python train.py --num_hidden_layers=13 --hidden_size=192 --num_attention_heads=3 --num_key_value_heads=1 --head_dim=64 --intermediate_size=512 --vocab_size=2048 --hidden_act="swiglu" --norm="rmsnorm" --norm_place="pre" --norm_eps=1e-05 --positions="rope" --rope_theta=92000.0 --rope_fraction=0.75 --qk_norm=false --attn_scale=0.125 --bias="none" --tie_word_embeddings=true --parallel_block=false --extras=["some layers without positions", "some layers without attention", "value residuals", "capped logits"] --init="normal" --init_std_qkv=0.0299 --init_std_o=0.00586 --init_std_up=0.0299 --init_std_down=0.00359 --optimizer="muon_variant" --learning_rate=0.00864 --lr_mult_o=0.863 --lr_head=0.0288 --max_grad_norm=2.0 --warmup_steps=200 --schedule="wsd" --decay_fraction=0.606 --decay_shape="linear" --final_lr_fraction=0.05 --batch_tokens=65536 --max_seq_len=1024 --doc_mask=true --train_tokens=357800000 --max_steps=5460 --dataset="wikipedia_en"
Each number is 128 + 24 x the weight over its row's rms, rounded and kept within 0 to 255. Layers, rows and columns count from 0. Numbers have three digits each. The size before them is the row's rms in percent of the matrix's.

# layer 7 attention query, 192x192, rms 0.0974, rows 35-63,99-127,162-191, columns 48-95
109:162151101148137100130128133113074089110128119113064113161095158134146076149105091134106118110139124152107160109118131083132143123116110147164121
101:144124098056134149113131117107162103129151139146134138177133114118164077125116097135135155121135124121134143120115136137124150125182131165137144
099:144157161065120117118095122099134131139102137141062170108143177132128120129189098147119120103136174158112087138100178127093144109090138125131154
104:101139116104087102134125145117157108122108131126141116082128134144097134139142117115159119108131156117120111167116162147136132176124099132079119
104:114136116175131127107162136107140125135092149113067142129136113136160129157104132150107100136122109102117122131141110180147135112129143141075111
100:129135148146144133152133142079119086136100124129128124175141129105173105138129180141144157141127139137090143069124166151162121130072137111093128
109:155149148160121125145157150159164083160136154121127131116145140096118174153140147129144134135146105154084135113113104101083152112131155111153115
093:134131105099118105152108114145130112085135105097159122143132120180108182151113118119120142150102145127128117136160143132170089116129169110114121
097:099133155149131136167163119139130113123128119117117120103112117180108146135126115116076104148072121133102167138108167093188134133133155139161058
102:169130144135160169091127144125130099152108146120108162114137122127105148152065135141128088173132141114154146108143143107125158136091122118131140
098:115138099142153104157096178120105079135128115125071071144154111093149113127160106138154140123125098118145142111104071173138132105114132153143142
107:133134143113164128136144165128150061125112167126129159125150146103117178118124137157162098123117141141156149182127140128172138146099144108147157
101:167127160173127113115135123124117103144106140166130092149106152142146158160162121139083107144087132115107164114111082125131129089128134124120086
106:124128166132124129171139149111119109125130159155129144150094129135125130087134112124107161152115145186099112117146132154132121106130114112094122
104:121127103158136138187127123129138173123127121122105116154124083123150145109129117134141126143151106141129096114132142121143129131156122146106123
091:115166114136128089147108122121084104155123092114096128142136074137121133098131158128099127141110085134140123105127125122128136142156117142118098
090:141111145118133123137122128097079132130149100105156151124160147151113087106156155141087132139123122112098117137067120082148133155129134142122149
096:078121152138137104093138138128118108115117138098106143117137162141098138134114085146091080185177138114068089127111135155114164161095137147177145
100:145142132123144090154150152110115132152157178106176149125076147139166179145112112140083120153172127088130101138137115164124124132159098093099152
100:106172059162150131145165157129131115126134139105141108102118121103094102134118152144110089099127193099153101164112142110154150144093151111143161
099:121132108115152113142115096132130145121153111162144107179105136110076111172107152135141155099146104109154180133094168120171113158097126134123068
105:156125145097137155151179178098129135142126143137146130121141117140117135147120109173187119134171095123135148169164115124140149129132146141084081
093:132124096111139093109143139108126080115113175070106145117159140128102116112141118149125112145136139156087122142124125095087112141121103122191142
094:120138079129074153141136145114127128142111081162109092157153113122119128142155118172110156141119113101115099129151172137140199129160110157116107
090:190125121148169133125136142107122094135156138099125167120130169128118099123117164142135158151104099108142144159148123110166120081120150155136142
098:139120087133109101134169143130150079132128152173173114146119114119109125125139115111142185141152152139095097155127136103176159108142137107150121
096:125170139131137101134122121207150104116157134135130128125147140124108082146149149157152148120113100155122123099149124129109142105115123173122147
100:167159070150104148144125185077137124120144103138077124142152128134130100106088128097125131175169145102133137131137124122110141078117136141129130
094:123153153152137129137151104101106113091136111112134109129120120116152112123077117097083134090121143108099115112117095109140121134118166085116132
098:155092127147116149145146115130132109112156103127100123139128176128140122123103092098108112132153152127129133109097143137126147121079134114158121
084:134159073102125097122119144107139101143121133104123135137134124138146098139087177142150130152156101111140143115129141131119154122151139139116123
097:158138088106134092108112121140139131141109131163139150076164156136088094102146123084139152164132121145145142123128151071124121113123102082153105
108:130145113120133066134100100144128112118109163118082151115154125121129170116124143092141136147143119125151133124134132151142136160066132124103168
100:113139084154155107125120090096153106119097164118083113166087116121130137137103130137139183168086138130103116082139115118127124096109162103147136
095:140138162167136105154129077097093110144128122184139149118129153147132093139142177125201157115141144156121149118137132157113138125129107103083105
087:121126136130124095162117114146138135152135162154100160089160170108098119133120134117192170118103100148121158112145160157145116113109117105113125
100:139143086096108070142157138162110164102147127092131112162144103151117156106111119181134114138141101130110098110136124142114126134147131160123129
094:099126153123122137173158126123153166139174123144092122090145114094154111143145157133132158167106106115135105124132141139145106138191130124169086
086:139147141122144158107145135127121159139113141125121169135132104123141117127131135143146094154115130124146127158155148127136160116151095127050107
091:065168135131155146121104122101148088128125150142138152135134157098136102102156143138135115161106111132127104123131105141124126123140141110161136
093:099117143121093104152120134108137142119144122083149121124148134122131196091112117162116115150130114134087190116082123128143098196104146094136146
097:068130143164144109126135114130113158106109124134083125149077118133088133110095097128103171158099105157162162127118136114135094152101137123130085
103:109149126092109165132128158144148111159143119115103094126145170103119130090153114168119094144159122139077110178144144134159117121119122080149121
104:125128099111123119161128138159136181127188079154074131138106143094079100121101114100174105122149103117088148115131161130116109110050139131128098
096:150118128147096152132155133111136164134134135119129124142144129126157171122085131124134071157161129079104112155121164143137100139142113130100111
095:099127123097092105147135113130095136086125116114112150175152099136123135142142153157113065156143126078096109135141128095162120147145121169159139
101:118102165114112122080126144111133097093119148118149081108116125131080154123153143124152134137195134134135129117112089107112167146132152160162131
096:131163103148122103115114115088167079145145139122127123125118156113150157117132163124121126141134100130120117115076120177130128111144154164155140
092:146097110083114064153116162143128133163163091122129123122130146137123123155137102122114145114119106127113159119175114120166191067074160116142124
090:105163092127095084152129130056170153132140164079128117150135145129112101151143112140158139141172083147148075112108137142141083135172139128109121
094:141153129097114150147137106139119120126136115108147129114169158133145122156101151143134117096126126177112161109112125113172144150102117098118108
094:128126103078142144115116132134118094125107089146124106119171138099105106144165154157101103145126132164094113178134130088129132160181146128097121
104:154091133082144099118113146133106163131189107126150110118180126127148066117129121166085120068122111117125146152136110111195177152127154157137134
098:140138134135128119168129140169127111142132125116127124111159177138131135104143128145154168135128149163141118129150114124095132131159148089192173
100:163138117164159110126162196117136143169121131109123128132097126093132125133103107091099126153167121144084147129154096138123102087150119114154148
098:148172152153205143138142121124129170131129111177158154107127128149150111164134154141153119089101173150086141159127132144116165106118128149135196
102:140115116150089154144122119086126174153150119134111111123157160143135160129125116099152157164103149128177117135097180126103176109089085132152106
099:151151139104123082149111148148159164117137103094129063114122155161088142128119119147125129127071078149129166118112138145103112120130164079161099
117:107152086137126094063145175112131104124118128118134112112089113117111102149082133146147115132125126144146130152150119124074144138150095092106138
107:150098122138109137097132130153169087105112121117121100162093103202116152128123135135127104154153144118091127109094122107098147077150139107117150
112:118118086125139136132122109120115120111127104096169083127160109131118108124097166139122125120091155120130127168171142103092139183170102128141123
116:128169090157136157088097145135130066151121121176093147131119163130136140119130099113125169133119096119138145140075111096133113091126116126129171
110:087134120113100129181148150171115098158127122124171135134153153125115151129157149095121135128110115126167128151134175113125118161152129142109063
111:095105126138144145136149142144164070128135135103095106083125108126159182159116131125146071100161137141088158110128081123136169123121090162075099
113:135121170106105160121118085132089130092132120134116125162132160122119059143152112189119143119131157133115100132170146146165096169137151106088123
114:110132117134115103109183149146109155136099150125138083120127139094090098144124114099100143128171127157131118101129141092114110107162128121157131
113:127135143106109119138132134103125110157108083125122080136125118141112135085120144078135149126116095142147123108134146126125063126126173147149108
115:152161170140127188072150091142116135148113155135091123128104109142122133141122122104132115160120135142178130139100168128159159160140144138110117
110:147093152104130129151117119112117109104093122116136174101176151118117106140091142132101107133122129098133136127136180148121163112126092170149130
115:104146134122104152128119142094122149122121081183184128112127106092128107137153152102120155106065110138146128109143133184164118112112140123131119
115:148147116130125145112167143120133129099099141094163114128155176093160158124155103152144118122142114122090118190110125126133131130138114130133144
105:146104141166090137145148155102129109135131096174090143130092130112185111139135110117126130130111150176164155169126139099149147120141118139121098
114:140118114107154095145159132157117112121130161121154131081122119120126153097117183168102156131123137147144150086154153126157130124115076144104130
107:154122106141120110146100089168114107082120105104116143154150116075154103127074114142125111128157078109124116106082182158141121171167137156175089
118:124159066150125114118148122141134158156149106165133126130131108119100143143132091105163188117104116165130123104119108107170136101151129132108121
134:118099120131138125169119193116173112144139133118127097111154124119131148116150151134107112076154119113119105156153122142109137096133102139121122
118:096116149124164126145157208079178097126143113138105124119134157143116156162129138152115138131127139121132086140138114117130152131101134147133119
108:133158090141096103108108098140149167145097118109150158125146170118159151135143099119163114146150105096144104173112114170132167116116146116076188
104:121123090136129146148075148145147083140162104123115122108142113143156132133181152138138155108097108128145087113103136079167121106151169131137104
114:142137152088130114163087102141107116150139075118112114150119163143125140127114140167183117134111085122119174136112174130126146146104153125173137
103:144117137155147146094132143088141090129100172164144125184119091112152103158157153156157144115109125091090198115096104127147120105141152142118116
115:111141116143113121162096113135155119107141133116134080135166123139117140141145110099096131123124150132066146155084111142136164128143114124177123
120:126137169141094184139083165147089144151128104129143103108128136151113086133095106163103128144148127129132089166120095129178151088108153132150151
122:178113111120145153107126106176095157127143080162093148156126133108141112126115093151127152170077109111137147144135128140122149155054155111141118
119:101156122150116088132117147096115088129135155150095122148109152141139108105110150123143148153182211156105120140112146112113139131133122125112115
106:178166168085138139169104104153122139133151120118147127110145155140089145146182164174069071165100124133149105126115149179202104105116134135122112
109:138173142146096123164159108118177099096131095113100123139158121167131127100125094133111095129106119152117105145132111153105126098147157129137143
117:088090152108157128125119183105144112138125109131160097109130080125076122175124134151137103065139132124148133156161112164126126113073148092117122
# layer 7 attention key, 64x192, rms 0.0864, rows 34-63, columns 48-95
106:144137105143068069123103114107154169125081113087160093134141124145118140108129114104119137125069162162127123160139142146123152135120144093124133
106:127090116149143117135126140157116152121130130154142121132166107095127120113142163119133107118114108118140104103139096124125179084124146141161143
100:158154168150190117135134125131122106145119145136136139159094128132149110113117121154046122166105136137126128133140084128109143109121115141147153
099:122153100116137114141132129119098107123105149080122148079126111107138140112100137091101130114130143100162131162108047124114142149121118163117161
104:139146130142111085085123111110141116138131160102174202130140107106174127116097135115105160158105145125117125140176157117147096135138134135146150
097:144086114157141161104148120134142093135083103131123097124145151101165135127074164112089154174118117123147051105154133123113132115106137091167123
106:163108169119102158170171095150108140114158125188140154124126137130163120130114159158163140091104173115068136127113160123161088101115149152119143
094:134120101154122111159149145144158137092186147134120114047121157118085129113119131150148121093124116131131105111148101103119136106118126133086136
101:144106116123156147114115116124147110112124127115094132113129107110165123090119101164142100167122160096123182124095160121096097174119147109104130
112:126154105108166170108110114122156108120173165108156128124110143148140103155136096103147140137116115106121117107107146120113171138137113123117115
096:132145138176126112174153129104131141177128090119125132112144161124115165166105122158149134157106137131137120179141197134138155144091117154161103
099:127123129124129100129117097145120146164116116109135133141137128130133097128112133157140169113121092123166109132153148129152141134118117116088159
097:146154120170102155123143121128176156100082119138173105132146103110130131178120139125100159141136121145115104127108128103140113139099140048142111
097:115160130084096148115163098157143159124126120129086160130163178085103124133075130085110128131120129183122112104118129151136108166150120142118130
102:112149117103132129152121106160095124132143151123119117131199138118056137150102110100111132138136160124150153106100127129160143149124112091115107
101:149130139086117155125121082138103174145149143123125116112154105099134062114119119158127145127150140045135137146103116128161085116145148160147109
105:161156096146119143118118107096148108129130116108149096135112169138155096134128084123154127111164111158148113143137094134148123146164120148078088
106:151127116119118085132099098126096124134114132133120120090126100132096167144122101133119149152135139103090150102166123157164091114086131096127148
111:095113148092153163081095123124089128089104150137107135080117172134139140123124125135109157140146135122091147124114103129151113124078116105143131
100:130182133180126131112113124124093162112154098117116105117127122102121177143157133119112122121097146166123116111111107149097126119151111152144136
097:106110088117131117154133166170117174103152142113188101123106102127150096112145120142139141119171146141104113108169145114100110146127144154145140
104:081162105109149149109131151132122157123114111116122104096177115101151127137133181175158119143144130144134117157138147114174115163155087149155146
111:122155084138149156107165101133163126111130146114131100111116107136148100104106093143141133115115122084158106109106066138161096156105111122158108
106:100153139088123106133108139137126124103131117099149132123131135146154146116168082191083127133118131073156056117140128154122117149124123145159135
106:115108133119094136146156108150124119134177181167101097099154122117158163112117136148154131130119129145175100127143114173125145147109129140142155
107:106138165115127101177111148119152114126150148145175147089110142142132175113167122140103148123103092155148097123096120134152105152153126155139104
099:140135126146102149120143174133115152107131128105182116069153142163152137110114114113101127141111134152142108112088100099124100129088111111109174
095:111162146124113135139133108119105138135140116165161127139155157134131109146152155113103141182140121115157134119121152144123117116147110154125152
107:152150126091179120155135138114128138096122093149100099125141132130157110101151115101086116128139147129086154129099128130129154123134136137120152
099:147114089093118068097132112114133115129122141129122099104136125158130105142132162146197128120142133164052108093132137140129135122154146132144136
# layer 7 attention value, 64x192, rms 0.129, rows 0-40, columns 48-95
095:172081115138158141128145089135117172140091145121126119110152075125124099136127149092140077098128131143100112116107126094117117107113127127112120
095:100151113152134130137157133122152126104178131151120133061174132129109154126109170122136115104116143140138147123093139078094100141122105097133128
103:131146113171140110124161133128145107156133127134098129110086117095133152128149074107138120158099159101138154100125140103104118103152119149117086
090:098128139172161127112150102124152128125107124140120148120134142126121120085128127184086122124142151082106128136163127165108095117156130103146110
100:118127155161105113112132135089158104111142090140167136127173119147105161093105088128148196124120104182155093141110117124146141159128155146135109
094:124145133108137115124115112142159159130109068144108136120144135140077119132083093128095147129092074161092126110101116148153091116106117170134109
103:152112085103181092087085110168140130119158154129185147117099140107090133144098139091121100101067081114161106132110115103114154124124111075200155
102:143067097158141141103141146114139100113147119106076092121108128110145150138121121109154126062160111123087148156123099100134148077124147185130138
099:143094122147139125168114125069126108125134098112111133105116102112118141154188102129118102079124090124117085139120118189136120126137155126120103
101:125122161140133153082158122133145139107136136151131171167163124111130104145088138126118119143148123121155096127175152104145117128164146102128122
094:087140133135132172137086173135116131122140112116104127109140095127120109123143081168134161127128106119114105125113136123114134150132079128123161
097:132136172142112134160139171137108110127118100125113140160132138141153134148130147071108115180176160120113131116107148132133126139163158113134092
103:103095146159143122107098150148150062137083105145196114151130144155116133122139121092133123134101169128130164109126116113078186131113116175152134
105:142112068133083125123164121114109103117165142109088095129135133129124103172126133122122108088134142115154170109094145121087125124114156139125144
104:139122125109146127128107135113117114153141168114127165132138160129112116106100131118131156166145138121149159092112088109110158183041116125144116
096:182098116129108130106148107154124097127109113130134119154119073091129126087082148127090109107129151113101152104130117154105136095100119131098166
104:129130123128100098113109107161135151207177152121123125109114098110159157161136094108173160135168114092146127141114132175094118102152167167099137
101:175132081113125121122197172160078144125151122122108127145099130127127169151121128123112095143117094152167135127106083129173127099150149156079118
098:137168121140130114113093115105084143145109115156100152140126093137167121101150126149128135173120147126146147133124134116117133147141137138158153
102:157157149117140103133101135129135141132154122167136154107110100166119123135159152117135164155165149145153118111055148131122161117177115155133147
096:137133101102145104148140115139130112143114070122125117119135083122144155110127103134130153123131153116170116101069140139113086118113183126138105
104:174164138112149108125095087060131129132149111138107127132148106148132093131116150110130128151116155113132131161151143145149099118143137174134165
104:140126118087122133095142135148084162143163162133103093152117148121155137108106076133165109153130134117106093165134072077195108096162118165139126
098:123159151107116057132111150158117189160160123127170141117140133148133112147124157126154133124125087101114114140142139130083135138159115141103155
105:119078146142170087105099154121146164127118141147144137110131105083130134142168130122144152111100127093120112102129121123151137141098095147199140
105:139106167136123154131144137180089106138137141088127127137129113143151138129140155177112135083116104114178128118110122070135116142122069119163087
108:133092066105104106099130180126112158149116138112179108159138132126097087188122129151169077106123068082139104147166141171151141101114166111143100
096:153155113177101130112148121104097143130107140109173115129147111154117126117121095127121114129163115107147169109104161123143149166127110112165092
094:179101118109090134157109125138117096097115115127135117057152088117118122139091138122130184130106161120094120157143115159131163081141162093116168
105:141123139161096178142144120084137144145147120143194115107160145132119119136121159131157133092147144135101157176121113139127119156127097106137108
098:142159167156152142129149123121118135125179138178133094065141160130120175089125133130072123147147178154108138133120156111143159109135131152116158
092:135111128124123166164167157162100136088127117148116116165102135143150119103121113150112112124118127117141116134107074101106154138148099160093106
112:091145141121158160106116204127097140142117109141164138117120122142122124164139154105144117119136154142122128140142088128138143121131124120098112
096:089146099158098090138067126126102078134122161113104122180162105148140140099133180102107175128105153133176104138092104113149177136111117171151159
096:115147090146157158143094148144119163122165120083102160075152118127129104152108145117142124108156119157138102165132071125095117157168114128117128
092:097098132105116123135188130146172166120096117157149105103144148122126121169113120123112139147120137124151109165105142112131109131090127169127138
106:155128134092107138142140115128104121148131115139179096136122106171110108148181148155110105121135133121156086145152148160132116086108132121138147
103:127075100134145117130151098109110137136136132151138143124139102176107128157167117117102149128125129154110066116135118135129125145157141091105104
098:117145148117117117135142100175143126130114193108118099141118100100160124095153133113174150126113134129111107102160122095135112148124147094117168
097:131148106087157153108135140112146145161112105128107142091134122145126129142155114114146104118141118102127124112150132126166092069124126097163121
094:140137139138124121165151154135082135072133098132159159104173095120117089142054121145123104137112131112168146140101173135111148139171132113141134
# layer 7 attention output (transposed), 192x192, rms 0.094, rows 0-40,64-104,128-168, columns 48-95
094:135125144149121124082095100125144096087125158149138101102125133097145045181119112135141056121126121133135160130132166098161139134135130116143170
100:126139116160145070122121161101153118139132075115150148128121080092138088118146121147164117139160108133122143151134119102181115105165094139155151
100:134143123125136136078144103113121175118153147120109133115125132190094030151080120146143120101171126147118124147122136110110130145191129172151128
102:132138135129110162109123102145139137122135107116137151110090097110125101101120128131099133091119134161121147097105124147158134105160150126132138
101:163128146130129098170131141134106139133119118103134113115130143132152146088168157116192124130169104145156140141074120118104115140155169127158115
093:111129123144107118132121107135132157073071093091105108138171126123117103135112138139129129150124133158098114138171129186147116112123127099150138
086:162117149156120139098110120136116113143106133156136137115155089133143194151136144120123121130093145168147146136117096142092143144148144132132090
107:131093113130091105052099156117130108139086153092134099117100134127115100112122118177140100098127156090124168118090163129122158126107109135161130
106:124078097164096148085140148144168099141124129121129145070131083061140180182134118144109138138096173107117106118160121146168153114138169115123133
095:156107052160171119112146120128186120167177163133176134143146150094153147116114144120103177161113155140110143151111178169144125118131125150172130
105:124154188068115191103062134136179130130135120150118118100172143103110177146096158133121127088149160168103110158142170125130136169104131131147105
098:146119108081142118114160121094091132119133118189136140136104171110132095111109083121093129091109151105112148127119124125120176109117169124141105
104:140135160195151129132161105132139124149135165137133166140131136119131137096158150103113167127126102172128118096070091096117123091082143111150137
104:146116131120148132131104131119091107140114108128135096131148133170118095138114137158083127147109116117196160113145139111152166170127109110173153
097:149111135073111131103135147124089081127163104172151127109146155106145099115101131147118145118175142146108142107131093137132120105154169116133151
097:167202121162104135129153140127137090116135097191116115147115162098190187136117135123108156113088104124148140123150135155096166091080128117116083
092:135131115115101077129086114157145111076139136071126146082130146096103127125155131125160097139134093116130119140122139145087105154135107168140121
089:134146113171157124125079128145197139106122137123142124140113169176139150130138131135133108114128157107106114103092170176101101160120130114152134
094:119125157131119128115137152111094094120126084179147146083115101139151118141129135120149134117132150157142127169127152165127130168132130161099122
088:102179135106116102114103117097121111120133117100134166098143117129098136159101119137147134171124118133144114127165148112149139116148150161090136
098:144106130129127132146104095131131146122141172127157102131147123108121106103142077136115163123133132185089108074121147093116063154106114089129110
088:163111153089121104161085133112108131113139130149123176131192137168086135184142107109061108131108170140102171180117142124097116094129098154143132
103:104125120116138135100120124169101104148135073077136145146150085135101114116096099146142146158160110119137107159115127130111130101168105156138113
098:151139129162097163121098114138143120062116132114143127133101126155108151170127106114149069111101132121110149127114133133116142123100144158129129
097:127121147096144107159078134097106082122130106134120156163109148112129148130153120164111125107129150176108132114113096095103119150145123142125100
091:096131146155139176129118128130122127081131170146139093073131112141172158133156124113117107116130135137110132148171128195132132087086104174082117
095:121140126175148146133108119132125142163153143098160141171081131135110126115149107148153146117140097107129127169145092124107113151134105145113104
097:162105130137097128083141126123105130128096121097144132150151131111126143114081139102125125116141146140130161119165114114131138146182169117123134
099:127139115158179121129114101120092122109117139144138100104156082097158164157149117133118135186134130122152134151147103108111130167135129150089133
110:116137113158140147119130119130121166113128146081147127080118144185102104174167121116156115102156115111119122146144135143129178104108063149161143
098:159124125159153123151063114113142124126114131099158116112097121143134110129162134078131126124102144114133109127133140145101135134097088105123113
095:155130143080163113131085122130132135113146089090139101074143156132123094128125154131099085176133115153135143062119113126113126156113101093177140
096:105125108151151128143105117111097112098096097129139108111108113112130116128133117090125102122129185171132168132140126173182153095127062081137120
103:104151122196120147162148147157139117154117116115133087131080167082176081143121122129099140164141110127154118125127126167125126149152129136112126
098:100129127115118157104172126114093091102127149080123114140133124115083115121162082142116154146157119090140124152159117103114131160161126169123097
093:084164127104170145132124116130098124158133107094165102117108138144149159127105149157101116123133112110148112121128125149164120146098086164134115
091:145108119119090140123154123114147094120134141122144174120098061210145130100102145170107150121135147151168120142101159114119108148143155133110115
095:098111130096141111172124100096147152132145121135133110140154136108104128138161144113080110138122118164069108110115126165126117163131114134157118
092:129122133103174112132131055117168150121139152129149133143103108140154118089117140110110141128118142121121121113103182113158116141128149114113116
096:093166137129152131123100113126133130147140158120135149166118118067155130089119130101069139171125154117165169094138124113187096169117119143118136
091:108120175158098154137121128151145131109084165121130139103135100137138134142107082123104083146082123095205116108114167167139139105125147153126088
097:135154076132118147125121124131179128158155128088150135148136119128089141123152148138100101124095135145107140143156122148105120091111120139132084
090:131113142112086157120103100135120108163098113126120111161115149165168088138136140145127137171131108086147090125156156162099098150138128104110130
096:137137096134147116131139148118119142132149130137088141124136162090171133084109089134119158103138142145139173088135139117148092115140119144168139
094:139152127116131099201127125096161156144134143143105106119078101160108162105157104103131181105126093143117120118140136119121106121111118124096159
104:113184149187115102126100096077189108115149165114146136109153110121096113122118153106129130148169125132114145093134123101144163094093125134136121
096:113139145126126148142156153133131115110129151110127110100071149133105124120156105131057154125156094124135113140118119133116145145128114095135170
093:123137119118151117159110115170160107133146113138147077153119124066131121136137080114159154152184119155158144129153128132123117138168136115083129
091:143124104138155131153127102125153146157116149113159128121093093099164123137130134132154111150096087140162085144148116147078124141150095148087121
087:131121132098143105135115112090103164157194125118110158129136122137136129090114152116120128147122115105122135166142154124143153117143109155116118
099:131107163153100135080167115132173097093100122145138117100169149093113087123129137126195128116131103174141124134141119134161168121159118125148137
089:141095125100152104143170126107141120154105147159120161185093104154127107127142143180121117121121121129114125121125101140126100127127121132112145
108:161103094109144204090145136121182092107118170117102121106101119116178155104129131114152103160131139109153140154129112129116139144141094136096140
098:156101093114091099153163117133103163130135089171132131158139112132138078119090127155124149090100131117114130134148153166157138106133123124125140
091:152087126108172108163098145115137131143139145174120102095150146118205143131156107134165141138117200134106128139147142117115089161149128186111122
090:130161149124133125114134107099106124109094159118116080119126148106081171079134136085140164108112102149102157089134112110152147126175144115137117
092:084108090147141118140110145142075162145159132135112123125107139162091109117087131106147117105096147144137165096148097172144067122156143157126116
106:128115114100150136104102160083141151184172105127117103127117107140134156138178125143076137131128149112134109137128116141118125147174119165117141
092:127151160097137069178123140145148125125122130129159137108168154124145157142148116114141112133160119126114143115098130126115121116121105149164080
096:167133098090105160115146099170179138143145126126111148077143136163096101145142117140157082122144157087154137111110124139129141125097134122118090
094:148131122153158131135148144130102130137106128092144132159123135139132138168148133101099142138135162135167110130135044118100111124176121110113125
092:137146113151130122110118158132138129150156097118119113127086143100099151133132083120164103115139116161129171115150102139113125137166133126141155
101:166085148114146138152114115170153109136148113164130110169088162061083148153154159133122109104117126100109119061145127111115159112083150092117165
100:117130123143084164164104175139121132128155106146164077134130117113141133139125114146134140112124118125172117113148146139142084141136167126150143
091:124133147114135154066152143116121131166097110111113117130168121092142125106116106078114155125105115195159162088154168097146107130121151151117132
099:142156092123076102108135072145130121115136188107150200141116120153119149148108153155148133120101164142150092125096134210082116123118128109116202
083:150103092133080132138123155101118161092116081174121151136183123145157123158104126117114120137143114127158148175118128106144148126147146137125143
092:103150133130126128117163094125135139106103152170095144108127132167113096147139133116102159137125109122180133088094114158121134152145151098131137
101:147129149070101146122123143135155083112148090157082125106108151152151118128167076141114107110150091138135111135109099127186126082124137145125125
093:118090188101133148103130114144144134125186124108106095130095132066112114159135139147136134101140090129098102086140156157151127092132124163119123
102:124160145165146115140139103115121082095088156155141139146143174140161137127112132135078132146110141119133151102105122127130129151142153115129156
106:101104087106094107126164118127082152128121117151112151128159105128099115132096137151122149176135078105142112135126134109126104116080140107092120
103:090110141116124115112102097119115153143114146135118119156081081133071118129135131120115161132117108109134106135146120156127132119120103086115137
092:111144163175090091129110120115162098083103167113137154145087145125136144118110141137115151118161133136146120093152122077132128137106165135094102
100:143142092050130107111103119118154075137159163193150143144133128099122167139101145145150100106127148159102121129103138143112153155124155170124146
099:125131116127140103169155115152132117137083114100130149100173125104120146135110156114089121151141152124129143154144119150117124166159123132114113
093:173093151100129152091131111083089128138140142166149094100155094078142118123123121141111171153144146152094092101148136146131121129154178127056138
095:108080136140162114158156121119133159122103130095119087109124143114121110132134095144157059116122133123084131147131102090147135136134104137134167
095:139159111171141158043114145122153133116139165140095126108124136175147116139123152113138134111125116127145160153105136151134114129114121156156130
092:117127162170137160132123130111135117115113130135152123161102152167124081115157116148143134095175080150138125134147117141123147135137124126162105
085:113083141136078128126119137156191151090107129141106074091145127137120111164154132155150114085154099134112128167075114136152127112125147119171122
099:106137104125142129125146124137154105123110148131122145159139149157140159143156168127094156109133118113153142121094071190142134151116089139119136
100:119084155096136125130113135152131130154146100135133103129101142156099130187135124138114133133131134156119123130116104111098133113129154141107134
106:095114125129189120150100127125124126142140148130120089141116058177114173126112116124193124107141129117105157094115139125156140117137113099139127
099:127081158122124079136168136137111116117131073139114099107105127132113075162170114130089137148123140176123118126122127118102109096143137121156085
104:125138143158130113128083133111122114137102139105126126094104154159146182179182142142134131134121137086113126125164127121100110147085132106142149
097:102168106114111172142137154130116133100131118138104138137163142169118173117122138125109132122101109123150156140131148127134097172100139084137109
102:099086123104155104151115112121134159170122074162128169135120121103107102152113131094170150108113093158151138139123133083126096149132140138126147
108:104126108137130106128127079138132158150141128083172160114083129166064093135147151119116095140100104206151115144120096126089162122118091085077116
104:093124117138117120132116149102122084124133094144130119097121156154118137134152132134140163070140133118106116163098100113086127124098157125117145
106:144122121147101095143109152082140154113134110157160083128141129108098128153152124151170113062143112134086043193081131119141119133154141127104118
102:141165153113153166124108139145122091128155091140111166124102138162130103131138118109124124128126112082154101158134090106143121122129138123058129
096:085115104146107145117086163098120159147105138140117113124150118157114117109164124127155186075141120134102158120107126125152148148125127146106163
112:134136146147118096124181154102093156106115095126080111140129146141181119097131133078113137151120114107126148137158163117134121121148135126069134
102:111127182152119111091113139157076143130085112122150084159143120152148105119115152124142130122127100103118105130119145152112144126157138121144086
100:158124134143121140092155159133120086114144129125136095175109103077127152129116154113123106120094094093100137137142156182134126104123104130132133
110:116125158119149162120109134111137111161104187125104113098132119200118130126101144102143159129124104135119081115150133112118119139123125126164093
110:142109168114127166133117135143101117157155117092128174144150082103143137118117094140144152128153135114132139143114117160145131092144156144106133
104:135101179142129148120085128143117099150104124142079125151119131160146114128124143131110154139137097077109125098112099121116132098147187082158131
115:177113143120129150108136149129118096120103121122095099131167099120102107108109139092148131135135073146145107151102110118118155146122175094105128
113:105115123140150128115105089115149059166139152103148147160124146126115136103121159113151116167118088129132143158120155106112142173140132094115160
120:116164105139144149138108131128108113154148133165116098126123105166140146104168151143158174129146185153090143107096138163133100148107079099137110
111:152146141117134104160138143109109104148189101152153159145137159127138137125162100163063118144129130068136140125121119156163119125110144140118127
102:110140162111141129115119115093126131148133159130155157165122170122075113135091149159108143156108176142106134118152172125144103125165135136092136
099:116140164092122123154118170108103094091116134113088160106157159122136146095124145083133116109137088105128061151095130111134142143134126112100121
110:093122145127122116095135128150127140122153170112106093108125113153139152138130109138171166167107126145138091108155139146138160125151115132129133
108:116078162141147131111139143106132159130089114100109113105135079096150081152136141152115177146128158115131093103077108090145120132113113125165144
132:123116085061161109152140125164123148134127175097137152138107091102117124096109163153097130120107137124167100115100113114109119142158084137145116
118:117101133160124101111138151148136133142137118083143139147112125094093127153128106120163090101130119112117118145131184149160135105103102135165141
107:165131149127141112120123129118123125154100114063127104146100085151129141159132103116099123111159124111167121136116142157090168118108135134134075
111:118103122141099119113093178114137112136094117142140089160146153166167164129128118116164106145090180097114134110149125098120154103122140076165149
106:142104150122116143109162133079137136151167118121190114147099110127122111122167133106137140084134149127127100135084125171093142099107160140107095
114:134169141120113175113114135094135134134184214150136110098122132086137163112140134110121154111149179110116125112129152140149108142138101134123153
095:135132120145082139169151128137109129139116134115137108165124116166150126084079113159128113104134139097162140143107123172133127085157201151153083
119:095175120173133111135148125119141133120132118133102083086144117194123128139127104090165128123145122136144100132123095153113133125187073129122093
089:072139119150120162137109109120086138135153180114107120144129110159093162148153150094122171151162162131093107102126150134139117094130107166125138
097:188119126087092118091074087123164132158124122156099169137138119113129137169122172098136139092117142135127123126114091070107140147142118086094121
093:109129129124140141084163123139126155145102085111120128135084132127127092124163107087096123101161116145169145136164146107117143125117118139107115
107:142170124130089102117126188161111134137148090127120094149139112124120125118153146171162136122131110126160140138107090142118132111157149127109148
115:129119134127115117111127115119150126148139142121149173118151175120125174110152109120111131144135133124127109100141122139107141164131149148152068
106:096102106139115125115126116132120131109126168144149125142168130109135111136171166117137148128102121115092086095124147092125128107165138140121176
113:111148153097166119152122144094149149118150080103144140097117108143143112117095125119162120148135114146169084142128183107096138126101084107102118
106:146112136110123081186118142100077111109137115116103180143130162104106140114117142162147106146119124133124134123163143111065107094132142132124155